config.toml
head_dim = 32
vocab_size = 3095
init_std_o = 0.0
decay_shape = "linear"
Each number is 128 + 24 x the weight over its row's rms, rounded and kept within 0 to 255. Layers, rows and columns count from 0. Numbers have three digits each. The size before them is the row's rms in percent of the matrix's.

# v: layer 6 attention value, 128x128, rms 0.355, rows 3-27, columns 0-127
# o: layer 6 attention output (transposed), 128x128, rms 0.31, rows 3-26, columns 0-127
v3 072:098105134106141120133088116131114144141113139121105107120130105104126113120141116134150130149132115102120098130129141058110160130172086166077123109115101111110169147136146130134134130170108111118119145082084143141111138081119117137096142132155139120115149073154123094168138122119107106157138149120113132123138062138118126192125078152135162111108156099107139108109134118138127186157162
o3 072:128146172135102149144113129116158139105101112115137117140135136154099119118094147156116122180130180118224136158108105138121105178153142128147127131145099162128105093106135110090152117169129140149121116124154113147144111117150109122114098125137119128143140116093100114161163126083114134179141087154150124098142152108100118089098161162161122116160128110139109131104133088159114150139134
v4 074:138120132138083100097113178168132095137107148100143147124140112142129123115127122145128141143123167087118102097144101092132152160157130143122119077105133145146130150155165097124140134145119120191134123129110146159140138129098175086096087168112126098142167089135135103139153135147127164145162129112113132102114123136145125110112152162160155116100140121123133129112068165150126123057151
o4 077:152158185120093131137146114155155145160140162127117118165133143150093101124153141166123088136139135080158120143124125136119127136114094123113090113161137114183156172155168126113126149088129121125127156117153157128098146152174077115128132092178161137123175107138142139106163117083126096119163155132144140107112097159115123103126123152148142104108134138102086114133142106146173125126126
v5 065:141114186154114149116128152139124107105130118113122121086117172156092136127172101177103113113130138109145144104142116162108132148180139153133097083109113125122122092152118133096180150111114123137140147126099120141179134097137081145129090118102143118115194140154116166124136122123133135152136121125153107137121110151113135110108134161127133109156152147096182144183151106094093118133160
o5 066:152107140133118116147126172158151148153114120136144155146146134087120142120098106143149147167136121088162141098150136099152129155076129087114177175183179127131161118137142128147130109151103160121138110133120141134118143128166130136133128117140089171121159126162122151155160097139158118155152153104155123078164135136148090112113114105134098120117079107177121129157127117124171124163145
v6 065:123101170119115145109142116141127128113127107165155101171085168048142094181106113141121135169143133121130155143109130114123123156106146143113108135127165159151140101136159130120115178151133124158124082122089135148158140123156121144108128097118141123160096165137166138123106127175128092124074110150123139144123134125094105116158105089140141144091163165111102120136124130079124107134132
o6 067:122134096125117113111189125135070118138075126132148076085164156086146089104142115115107148145109135137104116175139155122129145135130128095087147114148132136099155152140100093134142139144101133098152169171115097093131144142155140150118122145120114086153148101105117132137148124143157109155146150121122141135123130163125127149107171154183162178109118106167138111158112168137125114131127
v7 061:133131124110126168086141119135130106123123144139084089111070168087181148146115133147093118102122108108128084162071124164129129131110130149123159107119125152170143106143123092149118106146152089131104126103152140136097132135133174120114083115193135146127093150112110121116138137128115133162109134124116147125113124141113150102143094121108155168124160113131125137176152121080135138185107
o7 065:116154153109143099128143119105105161103073120120132115124142114099122138133120109109136131155092138135131141116132150151162147119111144092087089165113117179106123153148116115101171152111112119114150112166080181111166151155146149148150169140126062096147133143139136146063098130095107132133108135113112117147123139149115165145142148139110151140159151118144157111165134123098121155139072
v8 074:093105146115147146147144111134103103134183137100175163149154081200150112096113111148187138126130119151166137104136132158123115165132109150131153167103138109121120107088092101112145136148117098134126186136160128098107138137146131176116146122120156147118147129155125139133107112106121143076150123156107130142124153101123111092118139093100104128124164104146122170110113131166153137104127
o8 075:113120126139098165111105166093118128150208156175091163147161156126164137156099132115117093150161153136103149096095149121151125104154118134125102118139116115100127132118096141180135140154160092128093145089140110146108103128147129158121108158129147150143123132139133100129107132129157138113145164105104115139145159136094085115149101126065135135154109130096136129134112158152149157093155
v9 065:088085119120142125149114093119148150121148149069127154126170137089108167138099069083108133116114133162115148106150108111102121144145107119088142103081126114144132149143141179110115173124142163104116121070124101119110125150115125182124116109139147111143072141182136130152129136148099168121098179113103146141129136115116112162128161139113120108131118129124104130145142122154119114125098
o9 073:170208123118123128062136201113112123117161124133192121105124134140130135103164156145107137110115107169154123134097146096143116133177099127123130124147112092111114119115105106101113115078139123153148106173161154091099133111117164128128138164121138133129140108112116135157132168113115155142146119173135134136130170137145135125167138129143077110124124112131143129132094140136141137094136
v10 062:123109094114116127149141155155130107135103144148121113138128130150135122041079115105165136112145153131095103152167125106165131147100152114100142098134141134108133126142113130095117115129121164178099091170134105146119143153122071117145120071114064110130138142119123168098097103134127135107159148154133108113115131139106153099087139106114113163123113139174088131110152100139126122135104
o10 059:134101120107147112158165086089119115117151164100110086099126138129124135166124135119103111167144155159134117125146107112094135108112128174083136091125104117111111130160116174172106142100118107121165132111128145153114133151097190120099136166127095140134109146134136154121160129161145134134147122136176087118127129130125118156099127133144103135145127118040171111165124125124158118154150
v11 073:138093118108121138112088182110133107138138143106160143132118126146119129095100123137113157100113173149149131119097117106105142122143122133110160121147131157137160149111081079141094115162063142151129122160184140117151147152111137107100117157074096134101125156106139178100132141147099108119103050127096138092101149107134133129139119162131108131126090135110140129109164135116118105110144
o11 075:176131153079136084137130131185159136136126107133098154133127118081130115127131122133119118129160139159117114125166133148116161123152079129125122096122127098152133115140131133117094151119151122114120148113118156142054169118138100085144159087174145137161131094093125114133102147157152104125099171148127112153122126086125094171096168137141125113112126112123124125115172096158165156144142
v12 064:126113129138091118150111108117144171136104122118117101125095136163103139115124105137126101147133113136151115129116157138176118176150163106124129092165140127087104123152137116124130145169150144126144122145172130132172065137169158166159143149087094146164111127118123167122126134118115150134096102123116100177138127135178115132108186104184094111128138131105118109109167149137131110169111
o12 065:126117112099168101124145122147075144146121109103093095096118058085163116090115096167118134152131119128085150110155112102110164121110120101083112141120111160115146130105112136142094095081168124144136146118098118147136147155102160153151122124126176107097120095126155144127104108130136141105123162112134136096130101111137156150121154107160118069114133157165134155129138092143135145116143
v13 066:120165120117118093156141129130117141128128131157102120108089171115105149163151088105166147164091105107106141125113141135147118135147123121152097077135159124158150143093097164107159137141109138178121124151092143183163115154100123098131117123163080114134155149108104092104159134095159135129116107078148105131132120146139085155118127128133136155120152095127135150172114101128148101176124
o13 069:169134152112132127149137079138142148134090112126122118079117129088084109130109156115140127098179145106133119136107131110161133125083165130098131123116155137170135158155170141167124122149085149140170124098154102097159135144085139174155115116061137121148095075159152153104144123151093107134152145110152106112161110130102148130169122108133127139090124114148134114145121128141103122124137
v14 064:137157117152087143141071147119113110127129145150132141101066142128138126109110146103115141121116112148143097151151147084166120162132133114130137127161095085138161150165099128153129110151082136097118086178132092124125126131126108102123150123092118132100117112103153135145114157161131141138132078080106144133134093154136126110089116175105163097096130134132129135144146133104159070091104
o14 069:152097145152137116094143090132146130116081139124113148106109132120154126113145104157092142133117143125125169089095130114114153111100132160137146159107105102092129156133164115109140105084121152093177138109128146129126144156072132111147130089178150171143125080088129152119135167130105126136125158134130103183138094103127133106162156135140099134137154165138166160151138162131155097159117
v15 068:130153143124098116126121134108147100184062142126122108099154089123146131151157084101147122157172141154162129121165168103116112124130115133183143109076134197131131116114132131126144132146158092168117140115156140138102142143109080110089128139122104127147143116107169084145112120106132114159130111136174113087110128129104153094118113129168136153130096101123133096140126133145140164135118
o15 070:101077145130092107161131126123128124162154128125111085138135109107110112119119135117151119125148168124127121124123077130124092061149105128118141122100165147120139113161121142092102095116115146123140130097173145128167147168128101136090085112170089092122109128134139135136148172088111136125157127143092158114103105095136155120134106108126121112117134155106079070104126099110104086148155
v16 067:095140111137137139126123143124134117160080118107157107152117127140093091094088109122093181151156145108158139125140142124143131114148118145160099110103079143146122121103111075141159117075099149154181167133159146117139140118142121129094098155160142089168160112118155102114131094099127137129100114150121127140061132133136132105117114130141094130119136128138144128125061142107171142121159
o16 067:103124150129129139115129128159114106111148131110080128147140112119110097075119143124156051137130109146098145134160098154150140141113125134137136094160141131138107080139127152159155138125145153084139168126149155114118115092136066129109136135148121157128106110140154111121162138128092150133178157138095196161132120131103111108152095103173148118142130123135104145156104072113101140108120
v17 061:106121165156079169150076157121119135139133076161129091122120072157122112150138146139115080136109130120178123122139157118088138180126179103170119131148109109144125143171144088132155135132122129102148095152142084141091119123136139095097118149137127164145171085137115142129136152125139159149163129137195136116148155149147135143121137142132140118136095132143125123089126127125114129129152
o17 067:132123126135120178157099101156132142111121147087110169142160152146151121077101117154113154130118105106077135099163076127081137124113118101117128170169116161116157167128081128120156129118111156109151143090135152135121153090130089157158143083159143115135165117129134118109134139134124114131116137175118153087121081132110105152128088153134146112088095137114121129118174131121122106140142
v18 073:143111122123177118114152129145105131093101143113097146123094138121161145143117126155123180145096100131126130121131106120168145146123137128134131129098091165112184140138176109096159132135127119114147134116141137100125111130102084105160140118105117110103146123105199074107141133136108126161137100114101146109099158138113099122137137179061117136148163126085140141143182102163099123132124
o18 069:114115144124149140102130164133143148115128091128073128143131110120125139142105158070145166108126140092154126088101129125102132141115153131136136135132082084137112102159151130121112149106131143105113132164089153091115136137122123128133156122107114096110169130077114152132150136080122137138166173064157124104142167129145119140121153105131152153070161086093131168144107158105156106140140
v19 071:079109128155138141143097101152103130144157107106157155110176125128163164111092174128116134113126147148144121118104135117100126142102118169089117121116139108122102169093141133119109117147128095164126136098144128122143078099108161144124160118105131122125156123168157133139156128113074109115132124106133138165108150084085098130098063089122110132159150095115155125172112123158112155099139
o19 072:132106081133140129106109101102131126136152106147099140117098118112107118133161113088112097135107166115128113149127134092175150153156114075110082170117130111128161122117088087113119117161141165137088134128118119168131099113124069161134116150137139153120146140141137171170101144101127149100136171090148116107143146115118106110131145113136140115139128112140077132112114186167174141097129
v20 070:134136186112163104110128123139157126124099122124143167147130147129149118109130124135181114110130095193127141107130177156108138120139097113136148120129115150123119144154091128153117158112138137144151172178160141116113118177131150118119124056109099134134148142154137120157138101135161133090122128095072124176076162092102164124092122116086119108134117130149121114141115127152156126140138
o20 072:132081106086126126140148086109101117158149111196100149123118150127105097112154159123127129136126154150147162112136087089150120125146133143136136152054187124136140161134143131147112099150174122131079125146099106091096141187163143128178126160142143093128109118115148148140129140162101154126125127123163117137139158139171086097109128121126122124119136111116147109124135134157114149115123
v21 076:160125152087108115106128109142167120128130140115131156154137107149100115103128140099172143121130133113118111137108145081098162106129098123130116095102084146129126122131101106151120103139132103158127163165180143156094135161108115133102106140129125090102151143147159118145125102126197169078157164121122104124132165179100110140136132140179127135061101106108092125137117124130155139121146
o21 072:111149170154122105163132112099101104150138146124118146153128154157100074113105138120109088139160152167097105122109129135136111095206139138161083109141150137107116126122147139114108160145110130123109149076143140144106124165148171093147141113079148118104159119125157158096136108114091152111111144119136137131121118119107108066114112130138084157092122130094143092136116134127111144111095
v22 059:088171127059130149140128110133112148112114111087122116146134126115213146114147124154126117138143132126139117150132107149156152104112138121153138130142148108115120134160113134095187141130127147100158123167115121086137125169145135090174122095107157130124121118138125152113134112146121103097138118144085110122133064117164156164106120127085111108186147138108080147139125140157126148149132
o22 067:129125112145088151106133114142113154107112143133159167143081162137161175149176126099131128151126150121116164109152112121131176108078124152151142122149112131121122124100153133127077147190145089121133099118081152157130160096143134155124092125134112125181119179122140113141136147119121172164146129113136155124133177161141174137131099146113142101109089123111162131096120125130108136134139
v23 066:128125094117132105124102135092134153152112134104135183144177139123086150121126130110138136106158111116135122095117098152109136159173153155119151118109126170106133093109119178131097132109103085078170154110122156165118152151149149144133117174128118112108161111125120099143113103086138132156106125114115073155150138117120142099177132136142106105135132136122144154134183151100188140114113
o23 070:117137166092182122067104155105122131141148130169131131175151137121148103156104137119150095102154138158148166107114142160132099122174138104100147144134124125103142109128160149100087122140156149168185123112131123101126101125141113113109127116163128075120167075150132140131151104179153154154118102142105112122140135111105128091162102115147094139117162113137105142117124090120111137113116
v24 067:083142128134082127132129170112136110134127139152137158150109142135141088136129144127073149084139134159138136151134142160129117165117151144157125153181126092106128141114124135195183108129120117135145114097145129147129103121096172151117123137135124124140176078093154153114125143150166100123091089121142117084145149110129180136150093117124110135110187141170120125113148103111107121118133
o24 067:105145111152162163114133092155142115159121160106172111124155151107153149156083096083142136132144132074123106095173123184067123105129140113139115132115149103102093123113100061145156147127110091119103114128114164111120146119128098156154116156135132118127117141151134112181105142161151165142166124113091131134122110100109128101166119137155140147112137136121117139147131099153137101137110
v25 064:123126164171135146116117179159133148105139119160128145128148114116101124148115091104178163160139146121120128104157106145119121142100138114213131145113143125089125122115086124099090124147129155113158123187116150099135153104132147101094141129116116119112178186140091123136103119113119167108130109150120146169123147142116149094129116136147139085135168101119148127101117169140140104141165
o25 067:115070093122149139101136120131140087164152084118120169119170124105147082097108178131105117148099157117147135159159164122152085100105123139143166122142118092145095156156150184139134112141138163185113137143154122121134087117138091081135123139135146112161122114144127131121133095132136160105151140104136114130131110109083124126125142154110134184101110115120167116103150138131126094116134
v26 070:152126113136119105129090122140112146131105109094109187135117176193136169091125113130142135085132129130123080131133131150166102124087153137157165098130125140105139148105124109111129119096114104141113150141100121152107176111114135115114122095142083129143165131055140117103169077109134101131138128146130139132115157111141128131097110147107161138157123083122104130138076142145141090153148
o26 071:141129154127170134144093107123109120117164151145108121147111129142130120161153143141192126148131116130128112137111092111136110121106170119144155143097117105144155145135168162155135106135082104152142141138089132162146148134099167133130113105139122098145081120125111137118118155115102137083136172148170073101125080182128097086139114143104154153135149085103111154133149095075131130148130
v27 062:167122108131171114160124145098114182164140146120136101123132158139153138130154157154139127126121147135136148137121115126115107104180160124108136103113143100085167121144124140107114150113099117123166116115138113112168113127137120091155130095095125119133140124088142167121107101104111111192123167135154124109065107111107131149097119158125172138169107179123156164170107127109103094109102